Weights of a small GPT-style language model, trained from scratch on English Wikipedia.
Architecture: no biases in attention or MLP, embeddings untied during training, normalized queries and keys, some layers without attention.
Each number is 128 + 32 x the weight over its row's rms, rounded and kept within 0 to 255. Layers, rows and columns count from 0. Numbers have three digits each. The size before them is the row's rms in percent of the matrix's.

# layer 6 MLP up, 384x96, rms 0.0708, rows 223-295, columns 0-95
090:118141135150128111154141134143163112119172146116065165097127142081096109090071117111143164127158102104164089085136248102075145127094106109149111145134096087167167119138073126122105116145161170141186129073061107121106128145099115180192174147122126135116118165138189155147137122189099127148
098:135134164143126110091155160105089191114119131065163101183150177153100080113115103058084071125104141131157121153142130129162124130134120127109195147079087110105124158149190116123095139114101064138141124140139119054052161155106096155097153152085131083149123173108104119063143128166122158080
086:193137138094166119106138137156117134146166113100113138135145057189054069114099102077101167178148145085077114114124092107109120171135136144117080139141100116197124151108179134067098123119094171105145156118123129151199146103065130085084196118115139135094131147075141133108102081114147137137
103:191082106157133100183154122153137132123129105134052121095081104139121164210162097157126121116222093127089107112147087107141115093193084133083143152186173112137151138139089175127148118136073146102132153129114121131140094124078138167094115181134136078145129077152151071104116137103106119167
124:064121123202119117086166118131156144127150081093145112090112159114095062102120116159143100194087082148125103095093149152118094188159066103080150157109139195108132179092123144083121174194160098150073067095132146114127086116129131122115125117122126128158106174130132091124161103129108125068
096:127040167116161156163156105106142090138131115104157116097132115106154078129171115144113104104225159097068099114145104084108130074072114164150148088131091103105109106166139149079160151119187146161157120153135206161085146129161146110121118102170111108122132179099171148116116123141127086061
096:138210125139135069110084150176215115176163140107137129100113106173086125124115089151132114118142122177111142126121106117167124121135091133148116153090123145113084142111088170152146127171159102164176137115069114169128196132154168148140219079098157094113141148079078118144117158148077107082
102:160078107181107165129220154199118163092113106198123133083095136117158125151104127130099118156153072134114129108140158108099117068117124146141163148109156108105118117109123132094170146174144159129171157110055192192173147095190088205129105138116115125115130159157103119130128130088109095110
089:022118184149127121160127072147135167139170090136124107065126095099127120131192115169124196130111093080123160108087093131136161135132154112100137126122089107091134130156127158083160125156223176112144105120123102094105145140120112133146133140127156118129190146111126117113069203181084118157
108:144088148075105161149103157174142109098120122048115122146123133141129126122100119132096122153121162049202142114159159147078123147098131149169123135159153171084124138098107171094128207094150142118083080050124146130039087134100113118095177130084098120138120153172101111086121126088094133149
107:106114159163136152068112117125135178083120119185149151195083132151102076159112108107109088164200084105133083142095107163155089117127119126114125130195156133114189134125124130151125108133076176153123109115130198085118113171074133165168121151134135093155081093104129066152118096162068132077
112:126183133115179095150154118150155153054098086101150132199149141113147129099142136141067100186128127108110082149079087154125125110123170098120137096101113099121174167082102145089124143142158090151190099149132138069050132146164101178137099120129089102161076154145148097123106165125200086136
101:081158148125146129174152152096104206121106123133109069129131120132075067110191135176104063147146082117111136055124142166156161129110136114154115100136112089089114134081163139109115111195127123125133120087079101086160093146136112138145081136133137104131159140156108093056149133215122184091
105:115157131092106138189131149125076138137177133091101137146111188134127156129147085155102142092083109116112155103107168134129130141114139156095132119091087078164178124151114189159122145115060046134132082070144103086171115154164137200127094198114115103155143133105099153188159166113076141084
105:091114124138171150119124161129062072136081102066133063174142105167083119110183141179154103193093124114087075094128169119154119115115097132123107117124149120105103152064120132133154152175165160146175149095113115146109138107150175099105110177146082105169146077105174119130089128069068117099
101:136141130084117146087143120116111130158097130103081135129041099112114145136095124214138099131120095149154120068090158056107103110130156163103102109131136146205134152127107172121130109109144117222151138123115156134085162097156146165197153149093172153114130106110149128144115074055133080173
091:145085117168178137052103088188151120120083162100123115112083133130182069143124079146141140171110095146160158111155124118114117099095128150086143095105069190089117140113188166152112115138093151126164096134125084169113130120104112077106161091122158098103108142092182099123197170187086133106
105:050065127197208161139120131148114145132179148101115125135120097152112125131130128122104097177157120137075096123109146146143131165107071115056105111113142158129090137136100193132114143085119088153121098087106175113157053123093150142155138117157138168193138072151140126126146210121085126098
113:111135129153160132107131132214099172111107141156157069165109131125104085119172123111178151113159125163139115112078111107129119142135128134086135137155130134133162160105142125136151177198162113166091120107157153089139147154087073084131166099113102113132010092094215106165160162152099166126
106:076156154146131169155161125099120140131110091167150096121102083090126190161130088126140155196134149061148154048149129135146118117160183128084135153150147128122157131163115158018176166125150084140121109118163122101141166125052143175087098077120122109161079165139143138148158143104146119120
096:106161131125094137123133082084143130134173126120129114185113123122114130167114110107133096158165133159090141141089180138187094097107174137128201176074120131104118165199124165077140120087196136144136094136145196160178099091112127161059158144146100123152098151074108101127083100185173125102
110:165174137149182064094118117153139182099120093183121124149085155071162179088146103118094105172148142133129151152107125121087124052123119141148151132190150117105153172106090149157121133110093115107161152142073141058118129129075173132124142191100137089188158108151191083147166126091121128153
102:114091115147117138119117171175129149156176126121112112133064158121061085097155127122097153130192146095080122077161158125175126105101097171122126131184133111180211117091110190087085130190141112127080183148139167111092057136122145176123165115155115145103146144126109132115185138158141157102
090:151148120107155176173113128094100145144184153130082159181177154143087088088109118141190126181114207166130144107130150089201156115133167166174155130123097146126060133102122164179189127143149128122110144148093161139136074088100184113127129166139166131117093152112103111118136171130192156094
093:126117159118143141131104085131102085121099136087125165178128137140139160196109091177110161128134096174060053107127182111064107080099064162118074152149139089176088140136109138153116120090060128136160076102132159151088084131139174130115135129169115114161111183123157116172136120127089087086
106:105112157128135110094135170159197111129102120070130133130173133124086087157111111141052127196096127125142087124179142120148129140046159124127100127117102169103096139129114151125128120087085170136112158147104104165138135013141144134156192145166132105097070156142143071156092104089177125120
091:083177133163111154138216176131123111110084141138083143152159135120119098153124109160131078109188077101119130144167133163119155134167130094096100155113178126077140099076123111178135185177136180119121151128088197111134142104194194157094082135152079101145116138112149150152122088118080149163
112:150098118110152175091127201127106111099140113160091137160103083130063122135145077117131107129173111138102169158120137164132086121130139181059093099173085093120135106132090177133147124103159137126086120140121153184097096123177104040112138193158108122120157147060068118118180084137145084125
111:159132139192166173169144116093106113113158147183052111120091143129118151134167127138122120097126169116051122116146130109158098126094122158053159097142066118198114112125146119115162151189128165190111144122113198126116141131128103123130120200069140152142163114104205156112105110123177143143
088:117132116117176094181083096155194138144104155075117134160125097133040170141099075110144134143214044102122122096124166148146151138135217149123144142092109109153141096131157177109098127134183088139099128116144116096146117149116073142141090143189130131161146114118087163114132159154139176147
106:122100127187121172153131110151199221095133083143068134143153096140091093127093127144140142157134160056137118135168097120148124162120167177135120182068120139133083147146137124126166109119104087133124116071056168137071141121154088204108134119130114126135108137077072117127083162110127091102
095:165133118141113082148162112157151116097092090149038136145120092156099134102090134092157153093169093096067119074094135099123134080129076200047113116129128172179179183126086137129134142184126138139111105120119125137123120148190181159128139095154110126132138177184116134125098067143162113121
088:122109133146184126085165099114107127174168111079142162140144185085143167181147125174033159142135187070151115147122119150182148140103170148144129045089142133109118143171115091117101154096122164136131113120126161157151086115140044134139170103119148083177142139091121106128110097120166105181
096:148101104183121112133178114132041181172140113098055106124075103100063146087175097157117115094171093158101121075122119096113109156119089157047142159163131107134159154101145083156096137108162108151086142150088112175123183094101085105134167112176144146113140133133137150099162102126095129160
101:171157146136094094106188126070096132177056092147121140091120138106082181181077112121138097089107143167111090088156152094123070094118098153069133105104096145131206110080163131119105096099076140186173137111133107165094086129159105127155142115139132125190123127152159139073113111154148160126
094:132102203080181170154115156092111139155042096112127098136119058067118085120141144150111135098134156125106110117097151047089085118090108129149134143093134099085144122129159147086096143137142165103106115158162104135085140119093079108167156088169121084160103198129114121072125183108123167129
100:122191165193145160120136148087113075131114123105075117138152162138124053110081117155171159153114086135105144150102101061175139112135117176187126163155167083178123130075073090113107121101145149196132099108103164142136111172099181091123143129094115160177097122115135117099064091125104138117
095:158144118085158081123173096154167113147096057157107143157146153138074084103126081090146170118110102157159110140042185093060122066177072120123149105160095122116160128069134118124146151144111078172083152135075125127112114134077149138169131139100115171179149122094092157127122098110117102146
088:101119159137100156104125142130217172135117135127020113135178152115148102123124114083095086125108118111180143162164074153111115119156135159176125114185116117090166183141165101148163096142195173177188114133075164123098130166117160187139074139131137166147165097162132123111139127130105139142
087:069091127119105155153091102142133152139146148122084124169156145193104112167207094110142179178203126157117125160131135138114141151114141118120146210098175156149176122123147089121144192095124158125130195082133154104180148179059125061097142156150122126176138162113139163113107141147104134146
092:122117145107204152104114075194149146120118109101122172150107137126120135148143094174120034113210162079163120189082103092062161124135116093110110139115113143166090136158119121163137158164123110112092115139166098121122161100097109119189068099115116107144131155169129060134147107156163176152
110:086103216097171138109108098121117108128155082125162090127134153137166099142117095152160130129084118104086100111127175109122170089096105114131184075125119204103104123028116114108170196187150152119130163107061139113112157130078096118171108113138095124129173118134164134112131151131163085091
095:105156142098138037096107167090108117171129112156093126116153093126093140110132133155148183114120055088162110091108104174093111116108183168104115119139095070138186135165106124103123143143117115120086081154076120119129089039114143181080169149145133147121132132152152112152212140122091156086
091:110179145136061085179158106090073099123099077104095092121059129127129134166177143147179092141136096158114117063120190143181116136126114147116191164149095097076151142056113136137159117176115121156161111082112105152169105131179107126105119158156113156148156113068088117113120132144093169102
094:139083143094105129150096110108147146116083084157089092115102137182165103152112097138133161099119138112110053128121160093082089123142134147143111208189147184101135127081141120134134115134049115112173156165127129125119160056120134177122132150072175134179115183129093071136084097128187114100
103:140105149118101112056141104170085095141116135110103103117177147092135125156123071139163150060182096167110135145146108182177145153140101162080113127080181137157040159138142157185182123134153123122100121039126130174132147161135179151139193146132124120157102126089115084151110113090137113121
095:121078169119152113176139085087158103135118095109159073136181175141131143169136113139087136050102096137070103124128162141087150146102141121070183139089129078110111132102151151075155140090119133096158149137106103157050154139096147134110105089182115149103145199133155157086183168110078109120
099:147077159115110101148117117179113139142142121146084157134145118133120128111055066095125124148116069085065131079063124147164144133123122173139121141131131077130117150119161149157132112202153137128177143141102102154041151131110167176146159103143055146120072195172105139100167102160153089097
100:130089115145161191126078156116158127092152103078070136203116151153095134129100097104119077186106103159090158076166091088072142101131105130140133118104091112108112121145123186149120154121110083117102143147040151095054129083158179092116161154119101110136068096096099135128143146172139123140
093:071115199106127084126156123146088128084081151108159122140137159070151124149117144152107168124145126100109153091161112104131085075080140133156230159183144094110128143142086112104107118122098096147139108155131117114061127119124185159199156116161093086198107117139102123150142171093063126120
086:178104155151166204100086167078104198158121157082114127214129084152156092135117145098177164134086149104123122160136126054126137133102149122168101175153112160127129161063162138147146170105114171138114067117114178167083104153151113134108145149126114093152139139063131134118144128122180166147
092:114093157178166109143195173177155209108118103141149140147144113137134155148146129062136130141134165115128144109100134152121101133111147146080067202091119146164110131157221189151130114073180155129105100088138128151093121138148213123110107067129105135138128112174104098154130113121172160113
094:084087159118105081195100096155133079074139080097120138115111150121077097113182161120110128134123121083110111088117101139171151154092120137144120100141119228153080135128108193066134093112121133117137150099101180131052084146115109137162169136186108147137137150066083119106097124100100106100
096:137078143100081156147149074171126094151187117147125135136126131136143083092151110101120089138179145161140141111087217131153172089133143140120110143084062125122121122134073150080196149179119121138099210148047182159116158102142149159088107185107115135125123136148120121092129131114173134081
115:122189177117193127201212085132205167150093103098122134118142165117142091128078106141157148136135140038067136128145108124121154078170127102113176149105137136112068175130144151085135142158107178130113092080143093157101099104110131117163181112113100158187141123150120122127106139146132117113
091:109164137105099136119090117135144084045172118173120052110063103147128176144076095079118084134148069120120088090133088145133164171106169174096131174171155115093156121102104156176150173107124126108166152106124092148099096093077130121159118135111128075153148087154113149138180158126144189114
102:128172178089165214049119137161115158114154115121118070105118073143122130140107136124153108110106131130158112131161164082173104143129139109098099058137136131173098183075146126185131152081166115147154098080145102160132082118140206160146123101132138181122050134107103110118096088126137165124
083:160111155089130119154127110127209140141121133096078166114144186103107098153073136190126097120146163168109129135134077126149155094129183183152194101183079176171096135167153120052162151144100072119124152169134118116089106174162194113110143113132134150127103125204132114160101112130121137118
083:153085175127147159151132105117046124131063110167123109135122071166115095152093132086137076155184151134135155173077078118119157062143112134145160132106188115091110132127084126153180164158123200162139125085138162118068142087069116106126148103123136120150097130149195115117126081135075116142
099:192118180177100114084109161125161088086142111137093068127073151164105135115181101094062117095143158147113106163106122104091084171111111146132137181086155136128095122126164123137122141206162135157155151140097131172086105162163075100111156119096155115111113071151142146169185128157119099062
101:172147125120180103132200138152076099111133112171098121149148178155037075100116107143138120094157151149183075152090133106088154102165094120180154113154074164167104171085121145097146146179109070114098152159093152168112143103142108120139127113129133111143118176114167093139197129150149185110
106:113060152130112130121145123108165143113193125195093103122066165121134087133103104132091133114195107076140116031141137175148051060118113130086135134119150064163149121151180104141127161121163128162149092121119106115125151167089097118124142156138121104126164162165127141111183147115145203122
091:092104128108153195176124124153100117159124098115112154175092092146134097157099072153177111133107169085102121161097127101102161149150104114167118128095067132174138094119098185168149114169186116160115022162122135148113141113137072075165150082144123128108110108151167111133156135064142151069
092:134139174098150145125109141180211091122135095153119157159081145055165066120132139095152147172176114148141153103130101082099149069123119130095146123133071125159107155124114150118120118174143164163194120109124145161127120089162138092159119098166157135173164167124184130146082126045188148168
099:058077175096157170147133070118161156129102098075108070172173157110162113149187143150121158093116109071105113140004129099160124115086113110123186105131121158129132132177138141111188133130121118107183137112135168135117069144098104123154108103149097100113110134131094125088106147164088129120
090:143101167157122183117112102132142116150179108106100149067178034140131131181178096125112117121068099109186147179105106127098107175135130153118110115172104099078147130115127120130245150154133167118130103090111115107097127142112133140091162146167130152162140112173126161166132135040128126112
083:120172135115151178097125208150155158133183128136102143077120162103126154209085108168160133107113121118114054044178096176085176141125168101160147153119100173136086166093173135111186165122101091122117140126120145144116122126111117104052160102136100121158109161130143098145174154114137098113
108:133113150141141128126128123111167150106182129186107078133062095101140179143103074087125098183193082085121163031113132187148135114121096117101124093120119142172149148127116122060132172101083162168134101137125144157156146131067159172104098094092129146100118123154157135119170159176074132100
094:115115216180107162161140179128115133141104120108162130133141147164095166163094142129057137164125100141080088127126142166153100095137124171139182183132128106094117115131117149184219102115117152133132125105049142189153186123191147118105117123174136172125072113143133099147154154112123089087
109:137147143120101095118140116082152158135132051138089093117056163078128120143120149108060102144202154179131098123123149104158119141153127215099117112067133103137168156121118162131132113126089112105186098144093111121159134126115137091151143150113126096195063113054178125086125158094107174158
105:164093135139109106115127197150158201121196100106082082104144141174069106105100133110096079129212129138097143125151110132138094123140116110134152143106138149096141148162168132180192152132105188137169152080072139145142124109186115104156108117169120149144096135113166135137044104102077102102
103:166176133126106150067143163134103140080114113104086128119104108175078146115149157131092136177098096181161116124123155128163108174080140196161161076148102170125132126153086120117151159187154154129156104137111127142141117077096100145093206112113143125087071187082099093122076125150107065169
101:104158146108132158223197085153128104130086050095101101139144141125062129106155104119150106146099097141137142137095121100146127152063086143099161164136068115140158132104150114154147174201149163152100069158126085136138090054113113130131166108138110142136130111102117133102160113131118184057
# layer 6 MLP down (transposed), 384x96, rms 0.0708, rows 223-294, columns 0-95
086:112111118135147158121134073085118161112139186063117199065146121085089182130123142114210084153135103159071150072133194123086159155118098103126161085115127163148100100152096134155134078097145118199112084113174125110173151153141138129132099144088124134151078163144153144139144131077115149165
096:184138057111151136081095113106136154118112145137139126113085122140114153129072104125106105088143117095197159162067161142124090152108120081106079120095150085075091110169084114117135107138115163107094122120153163136135114145133043061089093152068113128197135120106151135139096157200177103129
090:159137157102139061117051164183069139124145159095146140087115056196126123091147178112201102138138113120093126088062154156075130111114097114146106124129099171133099102145164183072088106099165139132129157176145168088121134100153160110122135136119110142128168107143100167102132087108114111182
097:157115135106125102178138143147110143116129058121121129147111088107117151157135118125190167165102127082140158129123089134102150144134091210117112123100127203205110155166125083095113051105105162109152145094172135133194131161153117163194102183094124152156150105146168106157082079139115078149
115:126079111110169150150139139172173134103162126090146110115129158107135163081092167182156136155101124126065071092113149127124146094146094124137160118131139144157115086174112202107117129098128146130170084122053180112097170092149168133088099198120128111132139163097120120135228130140140146206
095:102107106128120126088167142092155173145129128104186077157167161171126128074170184097131113131092143090134124133160092054145081143171143113189139175166123097124124144109150101171151130094181136060128125165115116130108178144148139106103078088137145136139183192170154189116127088182117098106
095:096143144158148094123150147105132114110146146157189117122138075139153118089132096146073173131070150149085153097121102140216153098105183056152108146115104095164128184078092119141142144160135141149125139100117174169109129139118122075168183062113113182096169064170094106144164110117113141171
104:079195194098191095137087167148125110128101112098101162115117121122161140150130111121118123163134092171123137095109118123148114084127043101123097131141095160154146144106183186140087143171128113142139111099125176162151104029086150163169096161168087182135096083081150099134150129094104140115
091:112149155144149155165153156126138157178135135145182089176095144115095168141143165126182096131091133106167117159120141151163107118173162105084154145143156082117111176178097133131164153087196170060153138112140103161149135118063135165093138156127148112199151157170107078187066138082112109088
110:163094154150075161126095179160121122095144115113096117118118167104142092146119120116125125205099115112158090161149149070124126146172123096168109118093209124123148146118121161118123169116183099237117153124060087088092066142102090149096141095136119099083106139113132112114153171085149178151
110:107094154101106090149143107128081100109137152121131131138150155099170141155106132124138099147089138108132116228110152148112101080197128137154119142131155138053158151130168102219138102201072102125080162178114115107097133149121119177148114137126147186115100081169139109144057094116104165170
108:107121115183089095149094125147151164082108097190161160174133171125172151155065097038095075107112144117162130169121149094125124174156148115174127115144147108160100058197084124154154085115142115078173137184110118138138135136178124135160141167115108154166114058150138142131158102117135107159
095:124124098129141126133175088127169158115180145131099170179087141106123180034132193153182138151124135055112125087145143121125181147137128111118158135149094117140109133067154121166086073101167104190128124134115142145169157164099089089164152071133161115188111134130129162119101132194099167105
105:163147130167098139144098140106163185143178142112122110133141140095143199088130157126144111157129136115174142103058125157137140147154134131206165084080162078102123138130112115107113109132141117086193131089193117120190161173182109149096137122113156208196102137158086164163080137160138125149
105:091094120173103218148153134152126109132120163145125124156128074022100131159077141096146145135139085151165102172158149147052162127080127160104058122125142155157120141151070139159155148121109193123103096119134133110135096104142157143102114203089142107079137106107176124159157130102166109119
100:139114115085169138129164150104118129194117131161090124018065135111112135080185090157198094090126142080100085103123125109092155178089146119137138145157110156143087109184166170125122164141188123110119096094160147090123123137111107081097165156070147161133164110142110139151089121148160088143
087:132109074110110107116099143178127137120103141168100120180163141190109153117125158149173173206070162130130146073108122160101091117091104131107001073151147144136108141091093094141097110091108156097089155157150138145087100065116097069124120132121119122097106074122107119119143095104137136104
099:098112145104172116094121112063136176094153085137157156122085203153128180126145183154166122126152159163083130094142152124106158194083134141118135138141100171148042115187122119088160123112142147146102080129151177167159180149161110120119101119126119148156157127158145189116171190165143077110
105:057068180148146199101141090142119118123107140126172115206134154113104094119163114129137185157160119140079133113119127148170131104132060107134093130102120098052155124117066101110114168143137113141178162115137145115144145140105035105076118143124123172144091146169181090115077089139110128122
115:086148121204155132112167084106158132101115150116127168156123139153082171170114092164119197141102129133123065168112161125088086101116134132142114181123155142141123133146075132061188117125096103174048124133106196120146096087096130164117168111121113120132127133153135047108127120105188166082
102:121131106121086122179128103133142089121126132123120137159103142122076108138133156104175165153136153182136164112149091144083120129164101110170190130083129116083150094100142105123102127082098068108112198094137184185178139159097153206087134110122176109165136170061152101161101094183190128131
111:110129106064096147153137149183120165105134139144144144079147127112127144144145156073158118121132177065172149184201083095115148082124110155123159146187155138198179117132187102172085140108083119132144123154092088123173159132140164088184081150148150064091159151118142096105136131117127179134
100:125115095112185129110081162144136171179145097072143166121107107105166079134133132104175165141101091078126120128140117136167114149170103203092083094041154198115147128138169119087089175146171084156137145071219138118101142144140133129143149131124145087086125157146137130177111093116106113125
093:181132117107140158119122095106140125143146151154139146169136093138131129107084146109154144154111056184146116091155113106136157084051151036103104092128195159171117113111077046162104089119110145086147140138132092104158136067082141083148135163078085154189113130114125127123182158116146141146
099:120126157139089057149079081117146098128142145148144093106165081164168159176163186117216094134089155109075137099114140131076166136123111059100149161154125120192116150186133145148090081130122071122149153155161144106140115137125113160114129128123148122122165202130170142135120098157091073081
103:108159145104098089147193156127120080114095117106162145134178138120152180167123151132060103106111122088158118112162139150180142091185093164140145110176108154139090128081154154094181086101112162101188100140109094173143153117147164095180058113112107106104169126174154127167118128151195182105
094:108147077095131123136187164105155135074144139089179127095154209179099141130089133162138163168144168104137179105129147117149141089144165158142142079130156128101145170176086113171112080138128147163138102126103087083114078110139171200134072185091157117106162088153145143070107137076130135139
112:137153143113077109146094153132085095095136181142183193135127153139107145114090151119091135084116096082182140105176146136137135098129172116086111064116129133111114088112087161157102118157137149134074150170106158119113059090152142091099156118107094085093198125148105122097167137229176137110
112:098107146181119139120116132147140138082147166167091134124179117112149089151130083129164187155097128139105080105102156155124114142116169076103132166064125125127110179088143100157142086151168089142113198085108223157103138150084062111090166158071120190147125083136104115115090114149125159107
092:152141080156135096138053115160090163162181182104145126163092184074079111121140125107169104128123065118140127121171170103167130110084160133154139086136134155093112106112166149122145129151187087123076128095129114095165123096144101052094156161123087128134162090178113147128117123171187125198
098:147161041131088171111141119107109166110141129148138195140150096100064079156074126107131114111122085077159077145171135094147077155143107109135113177144151157137075095147133171168094118151118131149172109129184121085137151152147039081127080107129063167130110125122148152136100088113106107154
094:182105152122118089123111128138128174051108102098095128146114123083087171130069121147158058075114134158096064093108136117103106128125193094132130124128154129127162132187122112129134098092122103132071144129104070106141060159139146108118108155111184151146112124102173128195141130174054122192
087:128139110113180117133164131093106082138165190097144131111088144129073120161153151140139120145197176144153144158102151159170180161114117130140166137082111133088067077101199055081117184168122149132090146128132116185122123146115075172141166091098133147102101147130097127173129168130152055148
090:174187116128130154116092164115203173163154084095106166037102121091148114134092129103138142072139111142171120114073116116079102129128102148118146108180090145114151134105142063172107148131112114142108051145123162135159074111098099144057139109137127126074161116122123124139154086086163129191
094:148152143117138135091169134157130097122108147148163121037140124095151141126125145146176140038151131114151104152105199090137106107086155116136116200104127112100121146170209093110129045148133162140109165165195124138124113104172066120151113084112164140150111108148188134152090123158144154089
094:135064091136189092119150097094116122110157162167204107121172174132139132131141169080174095130082152117088172142141123048158112127112145118118141151133080118180059126165139176105123104146124177104190159157097093161087147131129125123134120117107166120116135186152159192098176106147168087134
100:104156162099118110127092146102092177106106055107110143128101092140172159126107104167129059093126160121080195077144112097206138163187135104138103142125136061156157108144160073114078076141114120111186154115106082112108139173141116134141165088109112131129154071130172089095156106150091126101
092:112159139112101104137154126118144098130104083130165133115158135114165151127111157139136161092122035167151121158127129155109059115116150138154148142121096148080189158121120065117156062152038121121066144168118077146188091163080092126111120131056099186135164148129131102138133129086135098075
091:157092122051206157100093111082111135149147137121081114116112125089134094108135154167155127092127098174081120184199092099148133090117069085089151113212169116137190110098136089169098138094149111168078120107107134125121166175163135126122144123085142146158140154144162140107128122087126124191
090:127164098120118176165168146112119163111175135121140122172144164125110118117179157144170097089150131137131148087139108128164160135041150064177126138186118142091159152122040086139115146139114101179124112133112107108124081140122105049119124155079130145160160117068117197084163112185152162108
098:135137091066123180054115072114115085108136113109118104111111162059081149136117108134124131109144113138160062186137160137154194123122155090135115098104158111138050079085176095135053137169082124123096097093156120151127175147091103105186153113151087137151110099157086106163145148122140131134
112:163164113164167097121144063065185123097188162099076125150176091146152121081088142123143178167100102122192128088133116094138146204142083150104164136094163153127115124178121138174157167118187123172147124131153080132158147118085146117149132116081070156130111148161094142090133091144121171114
105:130129102163100183255092134156134190109156140114111108117122108134099098140090170096126072112096122044175151129123161132140108104172120095143132088097232109106124083112101155117127094082131111135139127136133131130140149106102137141136151159086122112162110093209119132160132117085139094148
097:140159095121138167100108131198166141184134125114187121085098122101163127099117146119207087119205150152137061100091098173143136147112145097194148200129099103097117126146093110124075104175157124155134143126143152102138134157128125092087106078164138151107178127161138174173112129172125092072
100:086115152104194085178109120180033106100103118134139108099125132189111123122095180090186134116122076073143117139120131132157124101109098153121147160164103151144139175121133090091126111192083119108140194197108130132125125097102069136161085126078168166113114151120149131119072136112166122085
099:172101108097075133099109120123117101154104199083158119109167121119197136128097139096154113149094121135150091094108164158138118173109181098142165117047175124156152134194109143114169120179120122123145157086113098167096220147127176143113099094126110192103144071106125080138097090133102126102
093:115093107125108113133147088070133088180116118170184071111196163158120144102176167102134048106077162098161119127189104090164089169115155124148156144126121117105097097126148140135168123134152162078155141172112130170104157162184119128137125113143190121064178166172107183135151118149130125092
108:132071167132159125166120061164121119094067091144137179119114130095141130151085115075167158131097171174114106098137156158058131060158141100148101139097103143128186139144077131164112118155069114132148214132105185139087176106151148148126120130146144143083132111118183111087102117129089176159
099:094126068114117107123105069165139109123159160158132156142164182106174130116113185083185094149151097179112111139127142138073146154166154134111107141121153169126103129167109200131095095107082143151125089166168095098187122142155079122084100159140073102066132157124158153104069131176107081085
093:126131134125168072145109131191092183114134187158175160069162148084137136116156162109115111140088151090110155143101166097090110078124102084141074128145124142127135095189121107140089090120129152106136100135093092125050136112114101113141098159127128080137144088116182150079217149086093152187
094:182136157085125161127100187147109091157106154098150146133083107155145125121153168121162078139084092127121122147188104044124170124141100088087128115127154179114200067181136153152115150100145176137099121155144094091135083126124167077163112144057113094160159159155158144123168157105150172163
091:151189080137101164142132164165133096124104119082104145209142077079140095137172116143091141207084122122120121120080148098083100137114106131128118199135127149152107153147165139102150185110100138126171089112086112187126150153057155134103100101122136150143048083122092092137127125101076123094
094:103072127109103145141129128127153131127148096155177095123083183132163127120137172094174114168118151087159187112148105160124113168083136120135121132163131132080108157124090112144145142133221119033159180100131103103152115106133104150154074096144147174121225075169092178152136108152124122149
100:139140136142185053096099100107158140156089106139088194133179162149096148133124061119113123157129147142153167103093150142138109151133148147080092141097164115067155175123107064113101114132153128081122188076135123199137139136101160158144105117101120213132145100050141147151175138148100099137
117:114125109149106074148169141141164140133133106078092224085090203078152108173068101065162124165131123129142107106141141101115078145122134130161122153154136166158100141097123149066145099108175186166112163121131114181114173101152099132062138117128124199136134146129168087119097134147139099085
096:145085119159089140164139178175120120138167122134145147145125170105117105156133133127156098124097130063196121146112113158129106135156121130162068107136107133132081114126097128153068112094159130083151140138113048089168090166116125139141161108078149169100163161076113072095191048107187071151
099:121153131148149092118148133062138088145162181143163115152128069138099090160184163125099189118172162138152140100162149144061109184139142172150095111115144164117109147131094089099160138131152078179119131104124089122186128153214150142149186106073109154179124115105148096098154089085145163097
084:169154129131069102121146144078105164100124165113094121130163109141117097108143117211120125137216122121093176068164097106208072118135165128089140185178118123148158184160118135136137170174164095128116146142134152165102151191079168095126133127136154157151138120177119151090115089151099093122
087:126089126098198094120106124160137113105146171125112114140123144196107104093138168076118130150141115101077103098166110147158187148151141163137163186150151169136118132161132147159133119210101080179092133124122106152107175114091114171115103136083112201164136141050184173108176095114085121142
105:108087075146090125089135141138157128060172128185114205197166110182153125102096136089133148177115140078124111105078101138113081164142127130154116143122094130148078142125091139120083155149112088129195095160159137169124121117136113094101132174092074170188177144167169117183146132153138114154
099:118143106093086139175109089195124086148095073127084116102129111151109126147106110117144159064189143108156170184095150176096167113096151130093059120108081172134111128099167114114124139188060115167086157131143135189139099158074165131148146131116115160116120080092120078114149186123107106100
108:099174147126117122113160107165114147091124132155148135127120086165124099175109175099153179101094094145157145210129089114091121114164106170066091162101078106111114172129061107143125087099155159134107133166097143130122072142122172144153122114148130098104107131136106094197204079173150112050
092:138121070143093119088195103065145077169133142120131120135161137088090169191152090115143132116119146107169127147135201112146185166142092106189121155121146081100102117066161095084114115203089126112136127118126084138125176120086145102185122094160126078125114115147078086161156170154127152116
090:135127097200125128113138092104171114139114108096117142135115186063059165125072084123186141189132148174145094162121162093132124110148145139128169108130164134072096099133125176150136076115101091159068160116167139156128153099058108120150106131120111099190115117084132076121094154118146194169
093:108082106119115127143173099104148166144103135089175098139147192169113145102130160125184101117087171135146168097128118100169117181130126088142159142149127167113118139119111113125109106134149093053194179192163102187132170168164109162082115080126190148115177159169131183174117122124085106093
102:113095140113066115165162130138111159132121150160127049146128121085127094116103150105136137135080157069165063156191107115148118100179138165120078108119117068031121109096132117095136137060117108085104145157061118147096102088089108102108094161149193119148158152138127174108140110107102140153
088:140159108115142159116123102143173111120157128117123121056141078116071075119123154111124148108147144180143153167163088157082182092107124082169129175105156193128117124190127109173117139147095070109097105151153150186121107059106147071056112099083094124100120121164138098161193154122147113104
114:115097109108093134102156139175122126134158118136132176168153130163082142076056111097105123180135137182093093162079214139117151085157101152106121160123138196124079165098096142077113081122084133144186116102066171140133164099085169161136112148111111120087098155127170093122171133144169156123
100:104126141036130126156081127130100107121112146121151085123169127148139172179162165102141063136145098091123139139139133086158118131137083152120123123150067108136127136167183179147085132118097121112157088142111111117118126131122121192158060089099130178077144028106164175206140155167130127125
102:101108134139086195108123105076092139124075106112106163133111123195122139159146135149157123119170136181175137178113149125161098194161096137125113136136103132092110096185173131098144093199128091143077099106171121118131102164220067121126089109106128138067149102143150179114091162128165148093
096:134087106094097142113123150159134139132090163140120162182089125121097076209132180143156111119102140143106169160130084194149150105183164180110109119215147096142139143152163150146106196118119127117110104174143082038084120113143132127095068138176122121103152138108090127098104113132131142186
098:086106060111081160133125102175100107110169129144127120107145128155105075161129189093150204161147080125175147139140088100095143079147090159207132112174144153164105160097100117152106126163082122171144159129150080083103135054102088108165158089123128111103114135147121122155134099078071115150